{"n_layer": 12, "d_model": 96, "n_head": 3, "n_kv_head": 1, "head_dim": 32, "d_mlp": 384, "vocab_size": 545, "activation": "swiglu", "norm": "rmsnorm", "norm_place": "pre", "norm_eps": 1e-05, "positions": "rope", "rope_base": 10000.0, "rope_fraction": 1.0, "qk_norm": false, "attn_scale": 0.177, "bias": "none", "tie_embeddings": false, "parallel_block": false, "init": "uniform", "init_std_qkv": 0.0478, "init_std_o": 0.0478, "init_std_up": 0.0478, "init_std_down": 0.0, "optimizer": "soap_variant", "lr": 0.00728, "beta1": 0.95, "beta2": 0.95, "weight_decay": 0.086, "lr_head": 0.0108, "warmup_steps": 200, "schedule": "wsd", "decay_fraction": 1.0, "decay_shape": "linear", "final_lr_fraction": 0.05, "batch_tokens": 32768, "seq_len": 384, "doc_mask": true, "train_tokens": 122500000, "steps": 3739, "dataset": "wikipedia_en"}
Each number is 128 + 32 x the weight over its row's rms, rounded and kept within 0 to 255. Layers, rows and columns count from 0. Numbers have three digits each. The size before them is the row's rms in percent of the matrix's.

# layer 2 attention value, 32x96, rms 0.177, rows 1-31, columns 0-95
111:088179111092141137170160122113154114177166134129101152178094106142180121153123166098120127145092163133156122144080098118134143118149060116166112101126152098150135088159188144191096109065144129187157160184119172073173116115122162093152154047153171176110112101100089130170117129087118107095
119:100144073119156213110105163098153138122096092097147122117113182124127078116134121086197176151143063157145161141080182155085142138093137121132118144107196166128091111095114138160161089155143141181137159159104137165119171082154115139165130170089169122143082177161088136110106181096087107131
099:143106134162114116128151071158110114126156125152109128153161190158134095154117069152148148124112153127163187096107137146112071114171151140079179097085162123118127129118165052198110075164100142090120091156083070147076125133137080072112141158148138145176168128098136079143134154083197104144
090:078127135127134065125105131103160138132105099137171116155073150148088080080141154180178133095136103053163162087123089102154092111111179223168106119107129158124126165102157139097091106138110123133115135092137117114144110160106139157107145116150172166163086082185056125144092136092142199131
096:121128146097114143070160023113118151104120100134142151096094166115106047167116108141164079170111119130143185113168105191118091152180116104115116118146165135204094067134106150123133197160124133119161161075140163128119177108125114107117068139137127113129096147176163108160154112152138140083
103:138071217104071144114113167112164146169105156129142109108167120143101168141138119085186140114140103068104146165138177109125119166113130116131120152091089184171177129109042114111095101085130103151156109128137152168169061094158107149117137082135110168138140113091129149099081130075186102102
100:153156100122090144126131168131141071136178098072129143190083144129098100106128117097118102121162121128130164056191104163173152112124091126121098068114101107133107151154194122134169132120100101151162142115107111139146120086143089169035163145102109125139175155152158193161120195150183168122
097:089173145091164160121149109126187111143175138095128144103113187085149139162122159129172090082103168121079149131143156176143161137067154144090147131159153095156155129120101183107074143111181201093141141125097070127160104076144189163091095126143095126146166106100172162182125113141119178138
090:096083152107099132097133083157098103143157133106087092138153101085161103162145121135060083136179176105167065121107113161164164122114141134111169149141120148117089140153178118126135206121111121120178078145158147146168144155093141145192096111177136100110148133118126184128067147103134198049
094:150125168138154176122101140125136100114150126072135124149138182125102104147148166129194163127118091104114172193119091152197125113152087050047154157130108164118140117107181127119134127104114094173070068142105105119087139121064108174115106119212167128128176108093113103093163142116124133125
102:114153142162168125084133172109078119108177137148138147147078097098172129099097189135106127136115141041206127165142098117170174107068152141119106118113103118163111098066116118161101101177140098099136104105145125156192049100188122111098103133181141124130149122146148167129173117154146085093
102:109103135148107158127098163087082082101108117114107138154108124118119092151155133081111153094089160127103128114064124191101143134187123080127121121147122142101159118124119076158073081089070162211126167062104165147136066192057116144074096161097116131101160114130142143094152104138109141089
098:078076099179190147166171150151117122145172172100116143100110127142084135058073082181138067145136157161114141147125089123113105118149136141134118127150145127153138148177120108151124204039096120144155172102151149120162123129073137072125173163098126080181135108142134128081159089097137117088
097:056088125050197095119152093093075147127194114119106169143141112091110120168119183144129173084109136119111114096097162124111153157169049096158155117129108120105083149115141135179148142157124123115141122114094078086094089075113132103134113149111069104104169121112158176143104163091185118148
104:141135098117151210183115117103139086132071115109117119105116128121128182137094078112143149143121094158186152143156126156138128156165103131147099113126120158123108143125090118197135092147137102154122093141123108067184180151057138076157147130150152159114162131100043122193074071070157111099
104:115120099156147152182154101102128107077146090111105069197095092141137089074095194138158136077120080114103114148145191140082108142110144126130138123144130122179136135081129114128158090095144136145118106067112154119144195067152103148148155159145160209122122152195165114178117122112142186101
101:144118097153103130149090095108138153177124113133170162096125082111099128135138134102107134120139027058183168144127058244125114183104125128159165167135183139148115127112183168152158089087147153120122100133129139156100161125119165114163145112106089152114177124119137116150155075096145099158
099:128125122094151148148104162141128190166136155163151119111134141176179143060178156084167137170127121068123116059184177200164094141064112079149166123092163120191185143087091100127187145127143083117136099112088127113124104143118147107127141084149165088164122151094140160140112138119138114167
094:147091163165152163112222088106149179116109148071094210119092176137166087158098108141121197163116158175107123172150095130107085106090144138148080141135090156146180084075115114124163147099146145079121076114137155116163178169151133162116130180074130134107103148145142132125125113101120141135
096:173080125122157158217176128083160148125134067138126124047132069130141097167142175128166132141107064117145161083105119132122118147119105096080172129118181120116107141111164172164138148125133111091079113183134153132139122137167082125038139075159135147099093084095119129098145171150103129116
101:131114144143162081087122054179126128131138192117072113129140212084127122085153140121080124164167057101165179097089146139145172118115122137082153099141099107078123179162157105083099133089109147134187147120113119125109172073155112111070125101117093150086142135156096100149123074141112149165
104:110089185062180128166100123115107136032160175115126142159081137142142166140110144069137148142126144073123143101121120147159126119147164160076163109088160085089133150141108143104068110160172135154127130205098147117133126097150077143112130095050100143183108149106136075109093133078119136097
114:101154095139080121177108101155131124150165098133105052145102131179136086160164119141156187141149114076141119176100090132138108091119087153087182175096134144158151116129094153088077117112191095173133062096181055160151098111110122109138122139108091163117102061134129156075094113152106136145
101:064140135098112179116122093130192119146094135121110143149159085183114111137117091081203089091101103122131059146112113146118171125106114126106118102134080135158182187141118127144142080087080070109142132139123090108089134154097149120140103137157093179143087109188107082094188142155113052127
098:094113126155150153133122144178127209112175231070142137159189120090186126130143110093108102109157111129137127140116150164126137125131107142159097092118110116112186135100147125194090110139146116144130180083174121117170123134121111148093176063121193195170132090109128137103143192157130096127
102:075139149175151089122095192116176131158111115077152094139169152164184119124179117100131186128125101140177162132144078135105145135166181083158135124159097169094114141163183202103170119158127140137116089104085096107177154118140149140121144117070136081134091141126156083139161142119181076181
103:180062125133157087173123151140127167092173100076160073136118103147199128138142094148080104139179153154144143123102124171155131092119116138085151093171106038126111105084117159067162134104118125141122111151171146116067095094074127092147176121139124116108121160129156129141052111104169114174
091:072145133074123075123122120120093160129135110072143170070126115115118107107166092222152179157142107085116088154146081172101110150164163135163133116120123102154109161111096056116186101133130147149131177163154141072089103076141127161116131144138124161112210180130155108109130144155113180093
101:111130092126127180151122160167140130125154118186117067129149124162129106185160149161116092071155119102155212169137150156136161098113111108108107180114081130122187159100073149146105166108143120127122100127154172163082144074076144180149108169123117140169208137113084168074149154131162096095
102:110182218151150135129053112157097126152077116103111157121121094141102091133077171143082139066111154155167091168094129122096123147144143110128156085097056137210138183117164160179108098137155146142089181127147110171171155107109125148136135108110097083116153158125133139157084161105130140083
090:175154160094080129131161145101125080075199136153107118093148119165177117107085139170113135157130149082156190069104155153096187177086061138177118163114081125116104134138094143102132122076114158084104135087152130123100154118144182189170150135135116083144116115120141164144066103109146146173
# layer 2 attention output (transposed), 96x96, rms 0.195, rows 1-31,33-63,65-95, columns 0-95
125:136103083098129151099102092160144104153168163142134134094177127152164102212096068130136154128128107058082113112088134151104139198148146139081112139124145143093156168124179096122114141117071131092110086086132117111143086114170154095175128152155047079157082101167192114142137163094106140130
120:163074138161083123142158033076143127146126134218154055136115168161135139144113108165090083136149099167089160128179122107149119122095141059074163093156153152095147101135202140077163108117127117143110137151134108172160146121156109093167078127151119150129146148175077131116123115098142144137
115:152176100124127152097100096074109160182126130159090156180090118043153073099096171139117127112114112124175127088074137122147143188110181119117096103113212127130083158139087091167120143152155103147129136168145100130058131131155158107114114173110123118141157093124096139165044115112103090149
097:140111173132149132185120098143115143110091064074129134107108135103126133109091076154114135145135070163120121130089076200044127137093166093140150099108142130085170149103118167100148143095088112204158104153119138076143138130105153074058125168132151138109086097085091097115125150151170089181
113:125132151086170145135033124147147111181131110165141115151128094128061174157165179197115089143119156166174152144106111073151110104158171079129130140168170125124143159177161155160151157118140136187121182113109145130102115186125057152181100165108156094081139153122156111102135107090117143147
112:096138132124127068140134103150108115096151114110134112136152105157129223152162161138177110058137086128083054111148118146158207069144122160122084155127137154166100139125051093156152130087115095129142161114130120100126129108127136138145068190164129139148119158097097158119172147206171149099
105:118090142101133104177133177147133181128170064176111121144155119155098092204144113125121162135145124104178116083111105154094051123096092047141111115129169107106146134146123161136184135159154125136114126174189190146131157158137159196148134156136119201084109181137140100129074124114122104117
104:103146108148122109122153111220127159098121174132137166086137092128144176083121124129188073123072121114140118088160127112132150078087129109084101172197084133110170131175100198168121116082113152145168119141156055110128084165139136138118101149158131135108102118119111052146139136066097090105
092:135134129172130115141075181120132082163151090126191196122125097117087139140114118132204161151187153123123172143118070123133076134127159158128090145103088159114176124153121140150085169127110151069086107081127118101105089129142140161091138155122161163099085132148123123153204119106206160064
108:072075134134179140119135141175096084122134104149165112139117069119082093133133137143134101139138153118160132133110124142172150169131172074118156132126180182148139133174049089176154119099148117079113106091125084131112156086117144158111154107143079157142141147162000129166101176128154145127
107:113139122143135081134106125166142143144144166129167092079171121056158135147113137082105197067168180107077179142148113119120127193109062058093099130139134099120165097118078121125196129135106117159122123132102103140130087139099144089105074163127143103171154102087159089106183116093155093165
121:148145193081172127149163154120104153102105097130190132167162133105124106114162044084151111140151137144111135161124141105150137191111092135080162182138146086181105163141115092109107100157087090108153075135102180150118087107177123200080166091140157114118149105153099118144126137149099214123
118:096104105114085133112056104146157088178083103119152184080155134113066140100124129084160141111134099143165107146102164094122068114176095101138187131135112079088173170134136112149157113121159115167181199129131109167097118116104175116132125074129179066115105143146171137083139141109195115148
109:111084120065086110131090120117134110160102164116176086088145091129197074125143155139127124195099103115158121166123163141162157109136094141137124179118075119094114137123044140150125144127114147082151103118162065152136141133120159199157150171135109126105190150090120099218098109087115084136
113:125150092135152110135077042150132145123171079192155109087101123153068125145148090114177102112120112089050125084109088106154119155136171120100135141110151138116153179112109099111183158190107110100144117178071111173120103082154122092152163112162060078130159134120116171174139154143111150137
109:151103144127199111096126137067071116125103110135207101057094140144168149095166089133110065178116142118118154102145150161124109130212095110074139140144137136059162124165137158131141065140110146109098139120145153137062156144155099107179143128106171151163128132140118156103126208128120166136
108:149122154097110135121150119168121180119182131176182150120110075105107104107158140147119073054168164123100118102091130127190132098142134108121148134142109136125084097150144177108095149113101162102100099164088104104109113130079088162077172101008130111114130156129157126154134185105091155193
110:136084090137130156176117070133182157136113096087103151153084164113076158160120130182081145123088143104123053061092107151122139134145137108121166147121076156162100116179140072091155078145074105087149156109114098094142154096172124180141063132155143146176107139078116107144144132111148124067
094:186157105121129147109154141154093096108134115147181132103110128151136085147171154132126077165152214134111151146106074117134138097086082140134177125145125178134149111085089176177144135176162186186140146155166171156140104137117146105134079162142164075183124170158147184110180186114135108093
099:122112141058155147186160126100180096132111182126072121098109057134170103148151159189100066137097149162107094104147157115137141168163222121123129083138091114135124086162096161139152189159108123112107140104127136135122147127161118157148138182156169146111096151156081168088164104152074091135
106:168161102134134174154153196119151174166223128160124154067126086096142083053147140131126107118156110140140090069116119111121131155168115141106141042122057123144130124126110138138120068130057128125129149093113101160118134151058080144103128118145103153152134169150160132115102167102076126156
125:139116125130060143142147123110101167119144128177140164095134116100167175095118119068100113129098095156132072124141088126082152136186127148092148104149130127099109092099129136124100159088123072069145110118121150126090145219136153129215050161152097130105160060155106133184135094114181124158
115:147167103094116125123159211111081076136113160099173073157117107135117199139136137106117166106177049099121082128122096082092108140169102120156132175161146108143178061144082115160110160100116128101134139164135081074158170105104124082132142111049155111144106121161097167151091140131131118105
104:103184105132148142158159028172163102153113092165096133173172107144116188153141134143126152155135135057095122124178158085138114090116123147134145132133150079101087105090132080127024118130149094087139141188091101154101133122069144142162125135106134163171127133143126077146093119168109168124
105:080111102088116158107152088221143141135120113155124126058139197104140127120129141104112093127218110130129090060137116094160170150107095187144074128157115138148095118099141117120110087148083107114058151100106130142108103079123148100133145137110143131197075067144190096109135100150126124132
116:141114155168182140174188144189112163145166137118076167124107196134135066142154171092131160088154202071148113134101102125092134127165145096178156154080132082068099120110151185136139113099160150099105109139156104153154095101145131133205108107134126122111115159175147163113127080133169093136
122:189076166125090161152162141141090156147119126145104107135091135149126142085178157115113150116174153116111112086087101159146104147211181098088185137196132103102119120088123133164074130113112126104086184111121083058145130118120193165173159122113138121092089121100145173126170110165135090077
107:091094112108113137171123196139103092148096082114199159100100122100166136157160127140089156132093117188129110151127116178181059118163101177082099137110116160146110153081146136140128125124173158208086121148091100145083127097164119139106079120059126158102097163137132117161105134167136056149
111:094078126108122092082147122154162069143132154144158143159132098160172119109169134090114095070158086095146118092118155131140106109126105126115134178105121063153191141166115165070137120143018097127125167112153162139181130081106166142106114128079162135136103133140060181163103132164177123157
112:062114144154151104207159119177072140126146140157165147110120166171094129172118183060149166139141127135107137093145127114143185145169087155151169098106125118157170150068149128123096149131153161113091120203138167141073072114127070129128132197125153077097122116087078140118161154138117118152
112:087085175131080043140164129132083110109172090111123080130151108130151095108128104113127122154121111084170170133138100135149152125114143148106125179129112138110091158101092139119133114067108121133177200104154159070215096143086102125101086072133164144118106174097186131184130166084085121135
091:179099124092096136122154201205171115109119125147113127065144131090130144159066133122048078153155180079169067134145141108163091104167147129156128141130155103159106098118110085143136118194127178128094149157127169113120153167140118159154132184105163118119061135128130082129176114138108087095
099:067186141102172093143129130071130108092130141085162130138128116113167107138184061161136048086175164105161135143090122157100141169131132121117121184112109106123162108151108121130150212080142146061171120142163133139171148153119156118168166159155160115109095175095088141146102190136176135139
093:120135107117136055187132167168171135136105145108153174127151138141138143157123171084137063109083127153106099155094084060178131175131105077220131154116161117125116081091124147179097098103149112131102117111172184113168069164136108120128102146111133092059155164098155100154102138114133135084
107:140140135093122141114130158093115112121176134105083105128174155165124172187159154180123194158121131064144101116146108110145139084121103136142146087076140130160143119113151133218114116139116175135111091100177117162098122161161104100137124092179092136154130157158133134165050195084044158095
089:161099129163117161094153082142120140086091114080124098127107157100090151141096140073095155126136102102155163106147147094076145091168092094124104111101135118112092162113092170120136099114079176132132098124120095168072110110110184204151204130153157126155093084052196130161068131147143134153
096:130185145124143105094116065109087114137090149133113164124132136139149128156101100119058156147145135133190102066112091104167172094181140119106130093141156211073104150123170115141092128113147140104132166051176084088104132161137179075164152097100142149107165196110133120116122172104085158119
103:141129159099163159157149071145135045184119179086138163127055089090157147148108139146124094172136148128121184088149121145150137173162138210129137113108216134176152160122157176121104164123119111134074103179135096102142135111185149138127189172137132135120173106149121101126153095133144137096
097:118101128093181113126124088094113168087120119108178162100128095100136057185170127096100073173172096101120118147112151088109069112211147145168168121113113141156108083111116152133202110089090070149180119151180152151101130103109064126122124077146116120129116114172144162107107156146117102165
101:088099090100109081151132150124107148128158160138116083096088123043161115074179202138102123097082162111172126129120119107106087150172136107111085105100137100173105141116167131127192141129073172161110106162095088146109177117157173148161173198146143129146131158147134181144078127171098089124
086:168145130106085143150125122134162079075114098197127190141120091075110140210119076097072087118090117103111083131118118119101132167128122127150093106161127093135065120089180161095118116147125108173086126124150120191070113123166133096150109123167119100128122093078108101095107133090077117202
099:208110104133098153174120149077140111119123120152131113145069092171095115117108182135186124127122051141109115090127169160070162132099153140150190192186147174166102163122137159118130084131104105126123166114101117120112129130173189164135143094095133121142179140117127143142096070106079187175
103:114162128142140128102173169112066081161090072173134114142127123145158173108086129138125103160129146106155098123076099132064126089120055190130114145133131159138103130070164115131174119112107181146115174108183133157089190116111104056159131134133132138093117161140190155134086132164209105126
085:070137124099106143134125193177123164087085080160145174162117128144203183124121104161165117111126110059165120066131126119136130058142109219152123181101106185096115084097135146140153130164164150162097080123150118107141146157122136076087128157154099164113141166146132102148144107097112161106
091:131125125124195134126145095169124101172152109136096133089100193184152139093142108149160089140133178167116130164151099058124161159104099128109136152127167113117137174123172130152120093143148134131156196229129064135081161088127110193100139168107117081108144118160115100076139155192152106130
084:081115105178155176177147167130092165215137116130112186144135177144144140104124133164147185208192118145136169154151136155174148146156107148153125130083115138152108092113166128149197140130187115084153121104133102108146131120151095118173153158156096123173125083077111075138133107146086102075
100:194188123097146162158165122111096117160126179089126138134109148148095121104149129115127158081126142092106119139201089132141135161121182177181154127124117164166097146084060088131160094155151154172070088114087161128165096157072099161089124135175083095120158132111119078145136123096092074085
086:116163107164110178118097174105127154129159136145111144153123095118126103124073126171138120136123123094097130106165117144095160044128106123205125161138143181091142178132201099164093099129050123141072154095105122111211131142169130107206148106148093118134112156145118120102130155108109075063
105:112172089123141139100148126131111127139114139104083073088076116090083104147165167105188063154167143213095133074163107087126153068116116147081122165115164175150120082162166121145076108140100129132108127182155137085134138141136091125134143122092097084118154150130120069158152141093202129176
105:098129152099100137175131153119121187153089148124148104111121153067096177135147084097169183119167107158111105115149126128099132135164152126112054071142090085097137105147086118059117107126198154091176084098164127079124158132105143148103165082185154160153119074125153099210099121122104125141
094:118140149188060105131071156153212141134162132091149149152123084139121175128075142138137139158119164116091173092138135157156133117160106120149146181113136168119166101110116043155134084148096127114180100084146143117117121096169137108069147169171051129110140106136176161056143132082141127131
105:087119125136165082109112132141128074100144122071166111152112106082184120167094130115155147112124117107113115183179135106158169153129138129140139054078125129135161187113122194145123138113057138134113115126201098127082148146149112125178099188146162182099129123056088165188093078138148132132
084:118148089153104075108148159112144153210060168056174146088144108111068126112092207096110125134088100121106143160144113137086101112105152174087069122111106153128108120136097141184125116177165152151132120165128121167108155121130097159185165109191100101149162131139094103104120129117109136055
094:125137143129169122089091123160133170149088109069166113143112070113157086104096092164078142173126162154122059138166147127137057141138148058123122108076166083113081167115168140142150152185092092136101081089131116117140152124155180075121119099123130086079086096158147090120129147112163189105
096:203115163114129120107113195085104114057123162108095218071130063161117078138126088135097145152193132139151098128132131150164099134150126071136121127141144143170139141158169104107136137166072141124114205116102137172054110089135126130125138107147134092086104110195139110131164156119103138129
100:158178143100141094165147117148170090117142146132155162179065134158108125160147115185100145109070168173117125178098151187164090156125095189131181197168126125128135138146111101170164142090113127133163089125194153135161119101170102150138154144134182130123123157192090099099113091120134114057
100:104153092118151213107110177111136131102156101159113141166163123167134121157122067153109122137141125163130159112122075157127125140074091120139130161166138124153153122151096076097134190188075126137164191084176080129057130160117100118137127094105101131101167185113101111139052178137129084172
093:117136149166157149111093115179139093176118141134139114118127116135130111148161155101181145140085142071151128144116205130157111161104165136085120142131088056093098146106184152090127191079155058108140138180129145095188143139090062112114081130127114206170151173123134126103081093167121116145
089:120109171132181165109092124126130140133167128177134093104117123120156172188148156175129142119132082151129088177143148111041126124133141131125134128106076181129122123135141179119153146092118064107136211126109150177128066099130105103075107160121178124121134134140082185166157170040174133107
087:114180100101127129152199163150096110067160078112143105136128122135115073080084112108094096125142076165125133034126143098149124107109160105077106142104162173119099130155137156156168143100098063130111124186143187176134104070124168151137138092121116101122162103134129070104103202122124118160
099:115094113160130133132126122172081131108168145125129148120086139119190140083142173094060121092140188106129160138069144073116079098101133120151108099141146155084053074078147139139152079106113102167101143161125130157111144170086198171109146087122065135167181137176174106146155150149156126117
089:142116127138124098161081102086127166118179119134128118092108103089182130111129112136160117132111099127122170146157134088174147135111176115136122094127100147117168126190179157160180145159131154074035095178128198113113049145121211129143159203185085141121119131141125122118131078090132127131
091:093162162181113166132127082153168181135093103083109078109096139108152118107204155101128180149107127196089087102148139106086148106097063104160138136093088127112139116160078162107089128118154099084182143081160146123148131101086142135116141103140103202087165151093153071115136077156140150138
104:142140124166114196162140136188191086113113109093107142120132132106166143080160183075174158132126125082129102138109156128183111181108120140145109152110093060121098171144104167121159128156083118104161060106113171103103135099114146137084150126118149153132209057130190100120136138176128097088
090:079114140117128132124126120172142035074097157092114137113126109190159148106149151123114200183154156139098153169109133140104095113147162160147104159139097079096115142103115159105137101106101150127190114127141146154120138129163039157104129115168214171093107117162095157108140110176173185159
099:127114155124074128133136101181163169156087100155163115095130100111124150115123175085126107102142194153088167103121133146106154132173138145091128114185128184125117175182145156121164100153119081081140084176085155095148083153095109183066144129160069126151151109067140169128156101187191122134
090:079069102178137127180132123154168180180113141136139130131151108113154160126136151112143127176149110091126106106124140145153137164106123132161141160111133078121124102115151111161109166128209170117098068129105100110197188079150157153095184138153097122147188128149077149167182097152127176046
092:165171133128157144133114111127149115119098083119105133092139093157192098071156125084114060143101121145102149185099139135102066162158119144102119128148099054113138112117094128091146115125126124176164155143126137187149155145092082157107072103211120118154078055150085149148100079119120111196
095:078113146081145097108114164105135156099170109164147134112181110140139116094144116136074111111153134162138133206166109151135122148115151163158161169180107152132192078106128092117081132095174095062152131090101146093062056149069124133149115150116102125174104186071131148135074146160107121159
090:065111148171162170108126124102104103105144122156113128171160133090149124121103060148094196131136136117159152091084103141154188115137108175124148148140159169117181106093188108093076091157095132108070143055102138095138106186096198130133111135113131166121097154116147185086163067121146133106
092:131174183150138116134139153143125109087100111111151080161154150124093111145106100105105088140139076179151109174149185151130103147102110127106189116108132117142081114142173075054141101107140109185149115131078139186118107128163150143152106029124138122137165157125163138137089240101122117147
103:141091065142141099125169060105094200172089135131145149113068155178093126133132128065127116147135127130103196066103196085173087086123152139090157079120117145113095139069159109101151136117096134094140112139153092084131063201124131120138136167104147121122144064125126094111154112122107124125
106:167170085102114120167126143141108155115129130126103153141152151119138146132129098138131102196172142134144166107077136104161062085150107146081135121159125092091198113157099126109086100170121143086133057123133095123144061113124124106160127151087159100162047059161095102115077158146196073105
081:157100056148092092201144101103152096091115205122103133109141056100155151158125154123159124084105135140147173146180179136184165091099115120154093083114077121093179127126109106184138101150119139149180121093165123150134130133128139162157179068118084103132111085154130114132140164079099080150
094:160175128097135157111154091138095096105161169118119069197127110177088112155152145124054162133144083130061101136123110131137129147118189156140097089110154165188116128071113155191190114124107143127106127162108140072089170141201131117157131141113100153139107174123110177147114155060132137166
091:139220113134084132118130154135140149141135112081142135149103090093138184134126083122146162079062094083149128103085166139127070165132135138152068162123194073155167098146099175099079070132158153131180052145100080139121112139111116115118148105194133101094113143164116120123141133135081145096
090:107070109119123127031079126188123119112136168149084095156110115078180131152117129128121180092175141125123089185123141127148135136130153142153087116135193129080072146128067089094134157055173129192141157090159150077134156147133126186110125112085149141169142096133136167153152115163118098127
083:124144159196145110098179126154152144053163105140091131165154186113147108085142170150134165137177151109108132111092176123097098112138088095155091137238148124116157162134091161088138169155150107122177115146106119107150143166115036116068176124132135135153114110087134129142128094162156121086
097:089172142154121121144119101102121096141127130103065181141139137092152131148089075129119156140141137137149149158139128134098149207153139174113070120074083085108113054092075158155164157105171128130160127176141197145093133157062131094100124169159119180148164153104117109127103136155181194086
088:162089186132155114090116125102137095115083149121151143178207142144191118040129119155155086184076124116160159100090140073128137103124198132132107111186090114128185175123098139154085127125131099139068172168134202105132106164116145134127122130126133115097142123137123126073117126195151113116
106:034125155130105096176163109147183115115143147133151136147136120176131136107122197136083139156105123052086135120075129079137158133113119129180169150047107095135098188146143146156129118069113122141099133166122135160096088134196068118102113125094116102098122183170086137132086139173118120131
097:165055095112152151128148115129144128075105150107139133153108131079089144094172090116099154099151156135156108116153090110106195124099024132144120130151097139118126126086114138088123167124184163130181149136146158124149168147100149130116079113106168094173100069102155082168045168175103128091
088:087066125112125121107091170108105157149087080149126102070136157159163148150176115145118088117081094166097142160195138149108080099171127152173141146173164163140135099092142072108131128187157118072100113194133152111085187104149145116153111133156070107088134080161145117099163088124181127149
085:128093108117218143129165137064124125178154093165100142111127094126088058116087147124110204133164163139178170119127146214152161128157135146116085160044156091139137173149119103113178076124149137144107119116083122138157143109099113122128146140144145113149106105081108077117107201133102127146
098:165060105171106198157125076109195138149135088135089152108123159042163150076157165096153147073180151123161159118117087148142125167111087112074115108127102143114117163128159109110142144131141210125142136124104164135088084134117155172153125140141144116137186166079175111092114170146109089137
094:090138120137102115157141135140125106133139131103151129158091097166096086130152151130186132099098133076114154121120124126107145089110113178110168148169138181110088168084066132140156101169151152122087115076144199100134142079179111115055129071172129107150155213130132177124063157129183184128
093:151110123134195121130121155150135108089098165177165126139179105147122152121131148161143104172112116131123147183106149117111108114165144109112072190099140159066093127072182115041135076088113109096130140133136055094186157105091120156115175116158135089101148178095156186090118123105136126187
093:119082140155120131106144106139105075167140166145091085100119106076112135075141141103142121161154078149173164108079095073134110154097109166145144085127107121158123149149137089137161100073139162143126122113060151184156101125042153195073100086183160124143120140110173187126172117120128149074
087:130139113118124176072106181103171130055120163139127187114148095203103105143131113136089160103130152143100159157150161104070166107087132104153161130158202153154150108158173105154176154151078101185157118121195117152130073142163149084147170093131134104119097113118128099121173189134129169127
097:110185104093085113112135047134173156109125152107128151197168163119111137153104172137107126086083136159143159150086108095160185136063112127203135088148151083122143105141081098136103146114154129142129089164155109109203187106101181107150150143180097118161119124127158093162133095186105138112
091:101126102182104102153146105116176161092179149122110138133084157142128114126136087113094167139127189150123068178133176188123078145102114147100101125103157143090088156165160085118113133110164138167129092107152129128121135145197063110097086156097209121161104156162101213103137079151120090130
090:155208158172162176162143168098155163119113072115056104176137076130115153161147117173176148143133110119144125110134114143209104161097137082079124206138140165130157186172130175115154114185060150087131137106117163076140134084101107161125137141138131151114138146083127140126135097097109139137
087:152124139102121213125117097108130107142120189164089179089101116180121112165125124126132187181131118155112081092116134135123148150132148164184156166121120136123142068159153106119102134132162188178163114104131095171146133150194051168143106087079135111145176145104127134112101195198144121163
# layer 2 MLP gate, 384x96, rms 0.193, rows 0-6, columns 0-95
090:156142128186097132074140129103134130108142119126175132103073074068156131127057110130125115111178080152074151134106115133151117140193131132110138140134130170111120170110083155122185088129162028122100117121110132137093086151102176142111093147130155179197094124122107132201134117115103110199
107:120149156128104120176092140141181179172113168077108098106117065127092157084144172191120143087145143114138130152097140162071137052106109116173142093137118129048153127112127127083096113158154168101081138080121101155151147119139100193077118086127117137136097174093127117106131061122082156092
074:097153173134133080128122151129088106097123094117173158151190150043127126063179124163094135125108120158182118167089150155090146102076120115152154092154135178118151188164163119105070087068142139122134138090063166136152102096131136132138148098159118095162115168178176115099097176113162128148
098:115136120120139113171129095081134088206091150113161097153148072176151202094128114196136070105141117104132090146155148149113103087107132061112094187196128157142125059184139116134160109133175118154147153083118135137181135115134122146113136139105142134107150151082062144154109082158102170107
085:170122129138101238114138186157148129114147135140153076149140170110104146122074157095150174096153138160145156116123136116151075121139098071153106159149141142069130137172152101134109116121119097174155160100076154078138128071090124099070108100073150112163119079160101168117101060168146137092
100:143180152047142180084130140088164151155120160178124179098162150132118112127150078135160148147132122157125111140146102094158079090147176129161132075144102113123138172114088108144097137090196169140126164155151152125188065187120088103105161132201125180150139149102149079107172156103137130164
122:093107094052107120098115115162124101170101140155179143116127157157114167117205122150129171135122122132131102123150128096156155164119125184131156154138152088165147095192135093098113107123148125125122148122094164111105109088138163049090208124134131093180135142159106131101129066182184159046
# layer 2 MLP up, 384x96, rms 0.191, rows 0-6, columns 0-95
086:098127152115181193154138149121115070134066145130119164172132171125052122107128111124105134131110197088191149085111161138142085085105132128110113165141126156154123105095191083116104084119075123115124165096135144163109145108183160110112210081121155119090148083135190123102141139179142096151
102:079125136172116119151147172160124158172106100082179175111175113162068142134143162121095112084135208098150148168124163119141138136158139158213077118126115142087144097065147104126091135076127203147087160083100128092165086114123072143106094101092111124095099155141126129088138125085131133101
076:168097124108122124174099090117105108136089129126118089108187110145199103139141203142194110135149119119096095110141117080099130131151117146109105182094113111117101173129138178160144160104117120151137135185207080136167188114119101052137130204146151105139148095089122088182147162136099077144
104:118125140110163110115173129095111121172114120133124083132112032121178146104124098194111081144176116079099168170140125135089121105122106069133077101123140157125142116117145129093124110149136110049180133083158134113190133120142099165085056098107092135167202124089072123165103084122109136114
087:129100122121126179087156096169145090093131074123181113119161139106114156165055089103161182105145110047134149142113072129160080127144145142103107116161115134101107161155101137066124133135101109152156058163134138148109145124166127102111125169151126181164086051153120166130129056118153059124
095:081104133172142094125090080183099057101153136083108047159106140157099140114130202154092082116161100134130138094130118146083170165161079126124099141154132102127146093110129115120165150137102085169139115115100084114072176048125144142157123167119160139097111141141112156122078056177142107117
115:145121133138125161176088118055156110109110100175107042104128111099122126111142094088125157165121114134140156085112142084116103112197129176118109119122071185194162165112161116127110123104166170178134190125098132141092180154159164190098131097130148084083169095151121162163119102082099149127
# layer 2 MLP down (transposed), 384x96, rms 0.166, rows 0-6, columns 0-95
098:133112208120165078195104145154151074142139159146111101121132210137129130104182157107130111095086153107187088111137125155101116113109115139114170142153143175163091124171116121137067147126102152067195131087148183138141127143180147034176151149143182140127115141099129123107131136112141149086
090:096166136123146128111091112153073126173159111155139151130081074142209146166151115147140101106164172102146109142150128090142172137179175115144131145134122112163136144110212067143160146090099150133216108151120178075162080141109143101147155073094118086103123087088137095084130090124159090112
081:131115170150076130120107119132118105191093163143115086107121129097174135125130202100111117161147109142093159109100118145086161149159043137100104141126194125109064182133071167162125104145147136176112153199170140099133130124074160070129082171116102129172151179104161105126129170170129149154
111:108087147097128101123150104126097060115119108139134092118096120129122166143139150164089169133105087154123077194058094117106170128098128068115127160071157139119107072129124138078136131130096091138154115086114196123122089137185075107096084134154205144104069118150149146076175153125075146105
090:127208128138162124080114076132128154118080152123192105118093119093053117135104151086173157128106146167156186145132135116128074101119105155085136166179168102100061138109051084096115096110121125136172126132137080084114148066120090188152096138165110177117146111111101119133130140106086137109
091:077129197196114113142150155069137145158132189137140138147139088094096174155085115161124111162140049132139135174131095129142173182155057097115101148157112099110098099074139109151183142087167110126118131147144180092137176095173177132153163129137116107173111125144158154140177095152178149121
109:100123119133169136117136163189174124133110130170127108093154138106142053106125110083171167108104124130102145071096140096112085196161138189105137114106092110184074123095129160094201102176153066135097130129139129161083134083145118119060134123139113106133137100181090101119159101148123181191